{
  "n_layer": 16,
  "d_model": 128,
  "n_head": 2,
  "n_kv_head": 2,
  "head_dim": 64,
  "d_mlp": 448,
  "vocab_size": 1024,
  "activation": "tanh_gelu",
  "norm": "layernorm",
  "norm_place": "pre",
  "norm_eps": 1e-05,
  "positions": "learned",
  "qk_norm": true,
  "attn_scale": 0.125,
  "bias": "none",
  "tie_embeddings": true,
  "parallel_block": false,
  "init": "normal",
  "init_std_qkv": 0.0154,
  "init_std_o": 0.00272,
  "init_std_up": 0.0154,
  "init_std_down": 0.00272,
  "optimizer": "soap_variant",
  "lr": 0.00796,
  "beta1": 0.95,
  "beta2": 0.95,
  "weight_decay": 0.015,
  "lr_head": 0.011,
  "grad_clip": 1.0,
  "warmup_steps": 125,
  "schedule": "wsd",
  "decay_fraction": 1.0,
  "decay_shape": "linear",
  "final_lr_fraction": 0.0,
  "batch_tokens": 32768,
  "seq_len": 768,
  "doc_mask": true,
  "train_tokens": 121200000,
  "steps": 3699,
  "dataset": "wikipedia_en"
}
Each number is 128 + 32 x the weight over its row's rms, rounded and kept within 0 to 255. Layers, rows and columns count from 0. The size above them is the row's rms in percent of the matrix's.

# layer 5 MLP down (transposed), 448x128, rms 0.188, rows 358-447, columns 0-31
size [102 117 109  99  88  99 103 101  96  97  82  93 112  92 113  87  97  92 101 101  94 102  94 105 102  89  97 103 100 104 130  89 105 115  99  96  99  98 104  83 110  99 101  99  93 104 118  96  95 126 105 105 105  72  94  90  71  91 108  82  95  84 108 117  94  96  98 108 102 101  78 100 115  98  81  98 102 105  97 120 101  95 103 108 105  91 120 105 105 117]
[[132  93 160 101  72 178 130 123 174  67 125 112 128 123 148 118 128 175 151 144 136  52 154 139 147 147 136  94 100 185 165  67]
 [111 127  65 102 164 107 158 149 149 130 129  44 157  96 128 193 102 121 119 125 107 132 141 138  77 114 116 114 169  99 122  80]
 [146 137 160 124 167 118  71  69 145 115 165 122 131 157 124 116 122  84 168  71 131  84 120 164 123 117 138  95  79  96 221 156]
 [166 121 109 153  81 154 149  97  62 120 122  91 123 130 139 162  65 148 126 121 103 138 139 188 111 107  71 134 180  88 136  14]
 [129 113 162 101 210 111 194  91 122 158 111 131  80 113 181 126  81 197 104 137 121 165 180 133 159 119 124  84 113 146  93 161]
 [ 96 102 104 209 124  85 101 155 102 141 142 142 141 113 109  92  65 144 149  71 155 127 122 141 200 164 131 141  66 188 130 158]
 [121 118  99 144  88 129 121 114 175 181 155 193 176 119 105 129 151  63  83 107 135 122 140 161 131 193  76 115 154 129 157 134]
 [ 53 113  61 184  94 178 168 122 146 118 146  97 133  89 130  94 135 100 162  96 123 113 137 143 108 137 121 154 133 124 128  99]
 [117 114 100  82 166  90 117 149 145 132  85 116 114  94 106 128  82 151 100 131 119 101  82 157  93 145 140 114 134 124 129 129]
 [114 104 102  99 128 121  97 122 137 162 151 111 193 128 139 124 168 163 112 168 106  91  73 115 189  96 118 125 143 196 117 138]
 [183 161  98 170 159 207 113 125 154 183 127 108 110 131 148 115 110 151 148  40 139 185 141 133 142 129  80 151 126 141 129 142]
 [133 165  99 155 154 132  77 117 151 121 177 161 147 151 112 159  99 151 159 100 172 148 105 125 159 154  90 123  76 100 179 114]
 [153 146 142  97 163 143  52 103 138  80 124 185 111 105 182 183 163 158  63 136 117 121 159 140 120 125 130 212 173 154 165  80]
 [159 169 169  74 120 106 138 120 164 163 149 136 120  88 112 143 169 104 158 131 119 121 161 166  98 136 145 130 164 113 113 106]
 [170 133 181  93 167 127 122 160 180 182 119 108 151 131 122 128 104 130  91 123 112 155 151 145 111 138 173 101  92 142  85 134]
 [148  88  69 157 115 218 138 170 127  91 147  79 104  67 176 106 190  93 138 101 164  94 130 157 157 160 149 131 144 118 102 109]
 [142 123 106  78  92 131 100 155  90 163 128 101  89 112 148  87 132 103 178 169 158 158  86  66 115 104 100 137 122 108 159 140]
 [ 81 176 135 144  65 169  83 172  80 134 179  83 213 108 117 144 137 128  47  99 176 154  77 137 107 108 112 111  77 119 202 125]
 [162  88  72 155 122  68 104 111 126 135 115 154 102 120 151 114 122 182 101  68  97 125 137  95  68 156 165  77 144 157  95 146]
 [ 45 171  94 183 148 123  68 136 126 122  99 162 115 100  82 140 154  88 141  94  71 103  60 139  83 117  81 145 131 136 188 150]
 [115 126  44  96 112 159 103 185 175 117 122 147 143 131 118  99 116 129 122 115 142 133 112 124 141 146 203 107  99 136 116 180]
 [117 113  97 182 104 121 122  87 112 123 119 140 134 101 120 150 133 156 133 123 122 122 176 123  97 114 127 198 124 117  73 115]
 [171  75 122 137 194 150 120 132 136 210  86 104 188  75 182 132  76 127 111 100 186 102 118 108 151  74 184 118 113 147 162 161]
 [168 106  97  82 158 129 106 123 148 141 111 183 144 173 139  66 180 152  75 131 147  73 136 141 120  95 156 110 139 159 139  97]
 [ 81 146 162 176 125 150 102 158 131 131 154 105 142 145 135 103 161 135 137 130 109 108 144 139 114 125  60  85 134 107  70 120]
 [107 166 110 161 150 119 145 111 134  94 140 124 138 186 144 110 174 123 115 153 114 115 100  91 144 121 149 140 117 139  60 114]
 [180 142 176 158 105 161  82 177 154 168 114 143 134 118  90 153 107 147 141  79 117  94 103 131 154 123 116 160 140 168 118 183]
 [119 111 193 113  41 196 149 158 113 172 170 153 144 114 134 109  99 132 136  85 184 114 121  80 136 158 128 135 115 139 164 157]
 [139 127 137  76 197 141 107 184 130 131 157 128 145 192 102 188 125  34 179 124 131 162 138 129 127 135 121  83 134  59 122 112]
 [115 114 104 118 147 131 131  98  83 112  90  97 138 157 164 163 144 164  57 106 147  71 129 146 130 124 186  97 113 148 135 159]
 [102 131 120  64  99 124 108 146 157  99 169 184 148 116  95 114  72 145 203 122 143 114 171 179 110 155 101  69 142 127  76 167]
 [132 190 112  85  70 155 116 117  95 115  96 133 110 239 122 123 127 137 128 103  95 142  89 137 145 145  84 130 130 164 225 166]
 [ 98 115  84 125 174 123  97 149 179  45  81 183 169 141 141 119 113 114 164 137 134 137 160 119  81 108 150  97 151  96 153  77]
 [107 124  55 168 143  88 153 161 155 126 133 122 167 162 128 133  92 173 165 128 161 187 132 133 159 118 101 141 173 101 168 149]
 [100  76 114  81 136  96 147  93 149 132  63 159 127  68  55 119 154 134 146 122 126 123 104  71 126  88 153 183 161 168  86 113]
 [123 145 156  95  90 112 107  86 117  49 110 133 160 177 132 118 176 100 150 104 165 144 132 121 133 184 203 154 173 192 120  95]
 [ 81  85 158 132 154 106 188 104  97 135  93  90  80 154 132 154  79 149 124 108 111 106 142 173 147 131  88  96 156 109  92 130]
 [128 185 121 116 146 148 103 114 137 100 104 110 126 152 102 107 140  80 123 133  74 169 111 178 137 175 139 166 198 161  95  99]
 [123 128 158 120 108 201 156 159 103 149 123 118 135 184  86 111 168  77  55 125 153 134 133 143 138  55 109 164 154 115 105  48]
 [186  96  87  72 110 183  82 174 116 206 131  98 131  90 123 108 145 144 127 166 149 125 123 149  51 126 158 135 130 139 184 107]
 [109 178 136 169  89 128 101 152 171 164 139 161  94 144 171 147  97 164 112 134  91 109 146 169 101 131 114 153 132 114 112 102]
 [103 130 113 147 125 151 180 148 158 167 153 145 137 159 103  80 141 145  65 147 157 132 124 201 108 220 131 161  34 136  95 118]
 [145 165 143 173 131 152 120 133 160 130 149 139 138 126 146  86 186 155 167 117 143 187 136 154  85 172 132 168 161 155  61 124]
 [130 160 171 122  87 192 105 110  65  85 136 141 126  83 114 171 139  82 130 105 115 134 159 131 123 109 147 172  88 114  87 154]
 [127 102 163 159  82 182 193  97 117 109  80 140 144  78  97 103 129  82  53 149 124 119 145  98 133 145 134 193 121 190 129 134]
 [197 121  89 156  59 108 142 125 211  77 186 132 127 162  96 118 160 175 125  91  79 109 174 122 141 139 133 159 143 158  83 119]
 [103 155  75 118 151 138 161 123  74  98 175 142 124 136 114 103 151 128 133 168 130  95 187 135 125 135 110 127 122 129 138 145]
 [142 125 115 155 124 176 184 178 103 138 105 126 166 136  94 117 132 183 125  98 101 161 124 134 152 135 145 129 133  61  94  71]
 [183 149 153 127 149 114 104 230  98 101 174 177 128 138 155 144 110 108  99 102 134  78  78 162 118 170 129 119 174 154  37 109]
 [ 78 133  85 103 183 113 115 138 119 136 163 103 142 121 183 137 151 187 191 123 131 129  83 143 140 142 134 141 140 128 131 167]
 [133 134 121 158  75  78 102 119 129 127 117 137 132 105 133 163 106 153 133 164 151 126 125 211  96  40 129 170 125 102  84 146]
 [136 156 138 122 159 118 147 101 186 117 135 123 127  97 144  37 116  90  85 152 139 101 169 139 127 169 159 108 128  82 121  64]
 [128 106 154 124 159 150 149 161 188 147 163 113 113 136 160 160 129 122 106 143 152  72 149 152 117  99 167 151 148 111 149 151]
 [ 76 135 131  53 135 134 154 163 127 108 146 147 132 119 108  74 107  89 117 142 158  88 129  86  84  99 111  71 123  93  98 161]
 [144 148  88 139 137 149 104  81  71  76  97 133 167 114 115 127 131 152 108 103 112 151 115 191 100 199  49 143 129 132  65 149]
 [ 83 122 100 181 122 111  97 118  97 100 134 103 128  88 159 133 104 146 110 212 110 130 178 148 131 198 143 107 123 104 131  96]
 [120 149 153  63 142 147 142 123 102 129  88 154 163 180 107 111 101 147 146 130 139 132 103 122 146 103 126  82 133  97 129 126]
 [136  79  81  91 167 132 167 119 138 128  85  46 130  74  93 141  96 146  99  93 153  85 153 156 165 135  85 118  50 147 147 109]
 [162 135 126 129 106 125 132 116 152 148  86 129 158 105 135 109 132 154  98  71 105 127 128 111  78  68  75 128 162 119  93  67]
 [110 117 152 160 148  97 117 106 113  81 139 128 109  91  97 179  94  91  95 165 203 156 137 147 117 102  85 184 146 129  63 136]
 [122 160 147 156 143 166 143 124 163 111 112 125 145 140 156 131 119 179 117 135 172 119  99 103 109 155 118 160 146 118  50 119]
 [ 39 151 136 161 131 188 120  98  80 169 155 135  44  99 119  92 136 119 156  94 156 153 156 133 136 121 149 150  80 106 154 157]
 [135  89 151  40 218 106 126 160 145 118 136 129 138 120 126 103  74  85 118 148 134 144  92 150  88 173 166 140 124  92 114  78]
 [130  72 147  93 186 106 143 149 154 111 125 147 147  91 106  98 169 110 153 140 131 125 150 125 163 129 105 182  90  67  64 198]
 [141 127 146  77  70  99 165  98 111 170 122 137 122  96 136  94 133  86 135 151 132 167 138 141 141  89 123 116  91 115 108 125]
 [ 92 152 188 202 155  71 179 117 114 108 102 163 118 141 155 106 119 143 106  94 124 113 102  80 127 126 134 189 108 144 114  74]
 [ 92 133 115 154 114 118 117 110 106 113 130  76 179 134 136 144 107 106 125 160 113  98  62 146 169  99  92 153  71 192 120 126]
 [100 103 152  90 113  99 176 127 160 162 133 100 116 103 115 181 155  90 126  85  64 105 103 140 139  43 100  64 129 166 173 113]
 [132  80 144 101  95 119 144  79  75 115 126 133 102 160  84 174 113 133 137 134 160 129 169 153  89 154 123 125 162  92 147 120]
 [127  96 107 114 133  92 176 123  94 143 152 106 170  94 141 138 131 128  65 136 119 149 201 227 142 122 126 127 138 123 129 145]
 [ 97 148 154 177 142 126 108 163  83 126 163 145 115 141 121 159 147  90 171 116 115 150 135 138 114 144 133 166 118  94 109 128]
 [126 121 159 203 128 157 109 107  84 126 120 105  99 134  86 123 154 142 107 106 115 160 151 131 102 133 137 166  88 165 122 123]
 [174 125 115 153  82 159  84  80  92  88 166 125  98 126 113 157 132 152  75  89 100 132 165  65 107 101 129 135 100 114 119  92]
 [141 156 106  86 121 144 116 123 123 154 149  70 116 120 156 106  74  68 140 118 156  95 127 169 134  89  90  42 119 133  80 105]
 [131  64  94 157 112  73 169 138 128 101 139  95 170  78  88 104 137  50 128  96 158  70 179 102 135 206 145 129 110  95  61 102]
 [193 124 112 118 107  94 126  95 144 110 164  95 149 148 187  71  94 144  88 157 113 100 105 142 125  87 175 105 146 107  84 159]
 [194  83 160 108 167  88 174 146 164 159  98  73 150  59  47 118 108 105  83 117 135 151 137 132 164 132 117 137 150 152 123 183]
 [106 136  36  61 149  67 134 162 147 107 126 190 165 116 115 132 165 114  99 164 138 164 151 162 164 196 117 135 169 183 142 153]
 [149 180  75 140 121 132 175 137 136 179 101 120  99 137  99 120 134 140  83 135 152  89 127  79 132  88 145 153 140 156 131  83]
 [130  94 129 156 110 153 151 167 137 127 157  98  68  78 144 131  91 133 138 118 171 124 187 160 146  92 143 210 135 124 141 146]
 [134 155 118 135 130 113  98 117  69  96 134 143 141  95 147 185 170 139 148 127  86 151  84 105 145 169 134 122  34  91  74  84]
 [140 103  96 121 121 125  88 114 116 101 154 163 151 122 111 103  98 184 155  51 117 119  79 110 155  95 176 125  98 130  47 130]
 [125  81 159 121 158 110 129 157  99 135 121 155  67 107 119  98 102 167 157 150 104 131 138 102 134 117 138 189 118 144 113 146]
 [188  99 139 157 102 151  67 139 164 137 104 132 120 128 134 100 136 105 107 167 160 107 182 215 190 129 137 122 136 142 112  58]
 [195 103 123  95 137  64 101 135 131 218 161 118 144  99 166 159 138 159 167 109 106  97  97 139 102 150 120 120  73 133 130 103]
 [125 159 156  95 106 173 133 152 170 143 102 107 117 156 160 137 166 149 123 189 138 191 113  97 154  65  88 130 118 202 151 133]
 [ 87 127 174 168 144  47 152 125 100 114 181  85 133 121 123 139 103 111 169 135 107  91 143 174 154 118 141 158 114 126 172 162]
 [110 150 142 188 121 168  98 124  77 112 148 199 102 150 131  64 164 121  84 152  73 130 191 146 141  59 141 136  86 150 122 115]
 [111 166 147 143 101 130 121 187 118 126 138 133 106 174 123 182 130 176 173 125 123 182  67 145 112 148 128 137 111 118 175 175]
 [156 161 139 115 137 134 176 118  96  98 146  79  77 119 175 135 129 139 107 104 163 109 149 133 189 121  78 135 150  90  97 160]]
# layer 5 MLP up, 448x128, rms 0.211, rows 359-447, columns 0-31
size [104 115 107  94 104 111  94  90  99  81  83 106  90 118 115  91  85 106  99  92  93 102 130 113  89 128 108  97  95 119  82 101 112  97 108  94  98 117  73 107  98  96 100  95 108 115  88  94 108 111 109 105  67  96  90  64  83 108  91  89  80 102 123  86 103 119 112 107 111  72  96 112  95  89  86 106 107  96 119  96 104 102 113 107  85 112  99 100 114]
[[ 91 112 137 100 177 113 184 137 190 122 163 136 131 157 139 112 117 129 124 100 166 104 114 155  68 121 168  66 219 110 156 109]
 [ 21  96 126 116  99  88 104 114 107 103 162 143 139  76 246 135  99  86 148  94 103 121 105 163 151 140 174 177  93 132 113  82]
 [110 143 159  77  67 166  96 110 125 106 120 135 128 178 142 100 121 157 133  67 106 123 117  97  88 157  87  60 151 163 149 118]
 [ 72 171 114 114 159 157 117 166 117 107 108 135 144 103  89 137 142  76 142 175 193 147 129 123 199 107 110 155 163  83  83 123]
 [177 189 115  96 123 143 144 136  94  45 125  98  99 146 129 130 112 152 104 129 114 128 169 109 162  94 192 178 155 110 116 140]
 [136 103 129 130  94 132 123 117 114 103 167 130 115  91  82 182  92 108 129 144  96 151 145 119  91  62 181 170 118 147  61  98]
 [ 80 118  78 129 204 105 203 144  94 129  54 139 126 155 157 158  72 107 106 150 125 151 110 130 164 117 157 165 131 108  87 140]
 [ 86 177 148 109 155 157 159 162  80  72  86 143  92  96  57 109 102  87 106 130 118  96 112 122 138  79 107  97 125 116  77 157]
 [111  96 165 112 125 174  89  69 113 130 162 133 118 122 130 176 116 119 156 132 120 158  98 127 118 128 168 151 178 147 153  91]
 [200 148 157 104  89 100  99 138 133 106 131 114  92 129  97  93  39  48 148 119 132  96  89 144 101  71  71  68  69  96  76 133]
 [147 131 139 113 125 148 146 215 140 125 168  83 112 149  68 121 133 167 154 131 131 109 109  99 128  60 102 147  87 141  96 171]
 [100 107 121 102 167 107 101  97 100 117 157 130 127 170 168 151 126 112 143 147 147 137 138 144 145  99 139 188 136  94 184 106]
 [136 202 151 142  95 151 147 115 140 118 141 117 105 102 135  73 148 105 158 145 105 177  93  69 144 114 214 109 189 128 145 112]
 [177 105 164 152  94  73 115 159 118 110 154 182 110  61 114 128 107 114 145 230 159 150 153  57  94 128 147 160 160 125 121 101]
 [114 158 178 140 145  97  86 105  80 134 142 120 145 120 119 150  86 132 175 132 134  91 130 125 117 104 184 210  56 146  77 177]
 [118 102  96 102 166 124  58 175 142 134  91  98 117 174  88 156 169 169 186 173  75 137  58 152 148 148 131  93 139 155 111 147]
 [130 147 122  75 121  76 153  87 140 123  82 134 141 181 119 181 148 114 177 127 137  90 127 185  79 127 127 169 126 140 144 111]
 [143  84 151  99 177 141 108 147  93 112 131 147 170  58 154 127 171  78 156 166 139 150 160 141  66  84 126 103  93 143 165  78]
 [ 87 132 130 175 136 135 112 167 168 123 186 134 188 120 144  92 133 108 109 152 175 190  83 135  39 155 136 145  97 144 140 126]
 [113 134 147 139 160 196 175 113 142 123  94 141  64 179 162 155 147 134 153 123 100 149 162 160 130 163 108 162 171 149 105 121]
 [145 143 130  81 101 102 112 110 123 149 116 115  97  87 185 152 167 102 139 126 146  74 150  84 153  97  94 104  83  87 109  69]
 [139 113 147 101 148 121 152 157 158 152 202 138 132 164 161 153  90 170 105 141 112 166 133 155 113 109 156 182 153 133 139 113]
 [165  72 106 125 142 155  97 165  99 121 113 144 121 113  84 123 123 179 126 158 100  96 116 152  73 134 186 147 147 124 151 121]
 [ 98 167  90 131 141 111 138  89 120 113 109 158 157  86 104  93 106 101 186  83 146 140 102 158 116 167 153  97 109 139 107 132]
 [183 179 136  79  93 129  95 155  93 132  91 105 128 117 113 185 142  86  93 125 110 113 151 135 148 170 138 152 246 114  97 139]
 [125  96  76 131 127  73 188  69 120 126 129 126 113 122 169 129 133 150  91 146 128 157 177 124 104 167 182  97 146 101 106  92]
 [132 120  90 134 123  97 103 108 113 154 155 141 211  97 179 111 152 111 153 122  84 123 134  92 173 136 158  95 102 109 183 112]
 [137 147  60 122 109 139 141  89 144 146 187 138  88 154 178 190  95 126 160 138 163 146 134  85 137 128 116 109 155 108 172  87]
 [110  72 157 133 152  71  96 125 117 119 132 156 152 140 141 143 176 159  67 106 189  52 142 135 110 191  96  98 160  88  85 150]
 [ 52 124 160  90  96 123 111 128 169  54 168 162 188  85  61 144 163 177 160 105 187 139 147 120 118 119 127 100 159 110  95 160]
 [111  91 211 113  99 146  96 175  77  73 159  77  97 101 128 159 118 161 140  99 120 141  31 148 114 138  89 182  71 104 130 158]
 [143  73 105  89 167 156  79 133 103  82 135 134 152 110 154  77 156 113 125 149 101 122 135 159 103 121  72 137 118 133  81 174]
 [156 107 133  35 134 151 133 120 154 137 130  87 184 160 109  98 150 145 185 134 164 170 117 129 110 125 140 150  82  88 117 157]
 [ 76 122  82 100 112  83  96  98 137 117 119 131 153 125  73 153 119 149 131  84 152 204  66  84  93 132  82  49 124 113 172 128]
 [101 125 156 147 188 167  83 103 165 156  72 130 108  73 139 141 150 195 155 153  93 123 106 177 110 128 125  68  67  87 141 120]
 [ 78 146 154 129 128 138  84 116 154  76 134 134 159 218 139 176 137 147 153 104 143 144  90 159 137 175 106  79 110 119 121 158]
 [136 116 133 161  49 105 153 148 132 133 143 112 155  87 134 151 131 155  68  91 120 161 214  73 111 176 103 107 144 124 183 129]
 [113 170 107 136 142 198 159 126 195 114 160  78 108  52 155 110  93 138 106  54 116 188 100 131 117 162 156 138 157 171 149  96]
 [167 135 134 142 129 146 192 149 204 122 143  86  82  83  78 123 141 111 184 189 143 160 142  49  68 119 125  54 131  98 149  84]
 [146 132 180 110 100 104  77 127 168 159  85 144 136 130 159 115 119  98 117 175 111 105  77 150 133 101 110 127  77  67 119 112]
 [102 144  89 122 118  92 145 170 107 138 119 149 166 139 105 115 138 150 153 143 104 158  97  97 139  75 149 149 169 113 144 157]
 [ 82 153  97 109 133  77 111 116 126 154 120  76 155  87 108 136 131 164 162 152 126 140  49 165 113 155  69 133 117 106 209 125]
 [101 144 141 157 128  90 154 147 123 114 147 137 132 113 110 103 130  81 173 133 134  72 131 118 139 126 111 168 156 136 135  78]
 [130 123  98 138 101 119 151 142  77 129 108  88 163 130 154 112  52 130 130 159  49  89 173 149 126 118  99  98 147 129 162 103]
 [141  90 126 101 179 114 161 123 140 116 120 120 181 144 187 172  75 120 147 142 140 132 119 153  63 181 164 115 171 113 136 179]
 [164 116 150 108 163 116  88 131 101 119 101 164 100  73 120 145 131 168 158 215  84 163 151 179 124 142 131  91  51 128  70  91]
 [148 129 144 121 133 125  82 135 154 128  86 128 143 139 144 117 201  86 172 156 142 108 168 160 189  73 104 139 135 116 157 162]
 [ 71 125  84 152 126  87 132 116 194 147 101 126 121  87 167  47  71 113  70 138 183 143 115 114 148 148  87  98 179 152 106  96]
 [149 150 124 148  74 117 171  99 152 134 127 130  92 156 181 173 107 186 166 185 102  78 142 125  85 158 110  96 126 113 164 168]
 [115  80 187 172  78 133 150  88 182 120 197 136 114 112 130 132 155 149 140 109 142 230 129  64 198  98  98 121 119 115 101  88]
 [113  87 122 111 111 125 124 146 205  93 158  89 123 176  72 122 111 119  90  76 153 139 170 101 101 134 131 154 156  72 114 165]
 [138 121  95 130 138 138 112  93 103 119 129 126 114 112 116 174 123 123  63  99 112  79 159 103 154 174 151 126 192 151  94  97]
 [ 92 220 146 145 175  62 113 179 158  93 125 139 115 120  89 108 126 148 121 154 171 149 127 137  72  78 173 124 120  83 158 153]
 [185 132 124 111 125 124 127 151 116 162  69  79 159 188  87 139 115 181 120 131 128 100 148  62 116  78 133 131 126 152 142 153]
 [105 120 123 143 156 174 152 162 128 145 155 157 161 134 149 101  75 125 145 136 106 170 123  97 169  66 148  82  86 154 109 140]
 [ 77 126  87  51 134 162 168 129 219  96 148 137 117  92 111 131 122 151 184 113  87 120 151  98  98 106 136  40 120 129 182 124]
 [113 121  77  97 112  81 110  80 176 119 146 187  97 140 107 134 102 181 104  96  89 122 150  94 168 119  74  64  74 129 132 100]
 [119 141 153 103 127 138 111 103 100 101  53 135 145 179 120 122 152  64 148 161  98 127  97 161 143 159 222 172 159 132  97 147]
 [111 125  88 131 132 125 165 100 169 121 115  82  98 138  75 108  52 218 143 164 156 125 148 144 159 119  99  90 100 125 116  82]
 [ 87 169 100 189 132 144 174 145 132 119 147  62  86 114 155 123 140 106 116 147  97 122 124 103  48 108 166 122 129 122 151 128]
 [183 126 121 153 154 115 128 125  90 141  61 124 162  75 113 198 128 141 103 122 131 118 134 163 119 150 164 148 202 161 120 107]
 [ 29 100 104 133 184  98 135 106 183 125 128 131 150 159 102 103  89 116 154 175 105 113  94 199 129  92 110 122 157 136 133 162]
 [145 134  53 187 166  74 159 143 123 136  98 134 116 186 107 144 105 165 155 132 119 110  57  70  77 171 149  73 128 142 144 138]
 [113 175 141  37 115 125 161  82 155 135 127 148 113 148 156  66 126 113  83 119 124 173 159 129 118 160 128 110  93 203 119 144]
 [161 149 111 108 138 127 125  76 186 154 193  99 116 103  56 182 152 120 132 151 151  98 145 115 123  88 134 140 113  68 153 107]
 [155 139 104 144 147 165  75 133 132 136 153 141 125 146 108 137 159 103 107 157 165 176 145 142 125 111 119 136 126 114 175 145]
 [135 130 157 149  87 129 101 113 183 164 165  83 144 125 101 140 208 172 200 156 110 156 173  91 161 145 205  91 141 149 131  93]
 [101 146 135 137 202 159 164 180 161 141  65 108  93 102 148  67 113 120 140 144 112  82  90  85 143  94 135 118  89 138 133 137]
 [188 147  74  86 137 155 110 140 135 118 122  92 119 151 130 159 124  72 245 130 146 138 141 124 149 136 128 109 132 105 136 109]
 [190 103  72 149 100 161 116 106 118 164 104 118  98 103 161 168 107  63 223  83 138 127 135 114 150  96  99 162 113  33 131 137]
 [120 192  99 126 144 153 116 182 110  87  86  95 145  66 113 125 154 172 128 113 111 174  83  69 100 187 123  51 134 132 111 128]
 [ 90  72 100  89 134 151  99 105 110 150 154  96 111 187  81 123 131  95  66 130 154  96 153 133 120  80 115 120  87 119 133 128]
 [166  77 106 104 127 117 160 143 106 179  91 162 136 100 124 173 110 169  83 124  99 157 114 119  99  81 181  96 170 104 139  97]
 [165 122 176  91 138 140  85 112  85 157  90 157 124 143 169 127 101 145 134 120 125 109  77 115  67 151 112 143 168 149 159  95]
 [ 86 122 135 151 156  59  88 173 125 141  65 162 110 114  66 145  96 181 136 114 188 202  83 165 119 122 105 185 183 162 117 139]
 [108 132  98 155 136 122  74 107 104  60  95 124 142 176 131 111 104 186 145 135  95 164 123 110 167 124 142 156 111 104 146 113]
 [ 79 113  79  27 129  64 150 125 124 121 108 119  96 166  76  93 152 118 119 196 102 141 105  91  96 162 152 132 117 176  81 170]
 [181 143  82 142 129 159 157 180 109 116 100 140 159 191 177  68  97  53 126  81  84 132 117 153  97 134  93 152  87 181  82 132]
 [104 100 105 155 106 118 143 151 119 174 114 151  87 110  89 159 194 151 116 140 140 111 131 151  84 123 136 105 180 110 136 146]
 [134 143 183 121 119  84  75 139 169 122 128 133 150 125 110  95 147  81 121 101 158 205 124 159 179  70 159 168 157  56  48 157]
 [115  95 122 105  48 169  73 128 160 105 113 165  87 160 111 189 122 153  63 156 110 121 140 111 125 127 128 154 181 129 143 119]
 [112 116  97 159 128 102 173  88 131 101  98 182  97 119 169 156 115 121 152 134 151  67  99 175  95 126 144 144  99 139 121 130]
 [179  82 137 126  92  98  94 156 141 109 148 169 112 101  42 104 161 183  64 171 156 127 114  43  82 106 155  95 145 155 127 106]
 [134 167 110 141 120 151 124 128 175 118  83 113  45 157 112  68  98 151 125 107 142 117 144 123 147 130  85  74 135 163 135 178]
 [109  80 118 153 127 134  93 144 110  62 171 136  65  88 162 120 147  90 131 153 115 141 120 124 110 114 153 130 169 105 145  89]
 [ 99 120 127 117 173 108 202 101 165  85 207 192 151  77 102  91  53 137 131  93 149  72 148 137 140 105 128 173 132 138 112 126]
 [117 122  95 130  99 159  90 155 104 179 153 129 124 243 140 175 104 129 129  94 111 145 128 159 112 132 146 106  67 116  76 198]
 [150 157  95  95 147  91 193 101 192 110 140 179 149 112 152 124 137 136 128 110 169 126 132 143 126 178 109 112 135 126  78  85]
 [109 141 160 126 185 168 162  78  73 164 132 100 120 140 144 142 116 104  98 125 117 129  80 165 133 124 145 199 149 158 134 135]]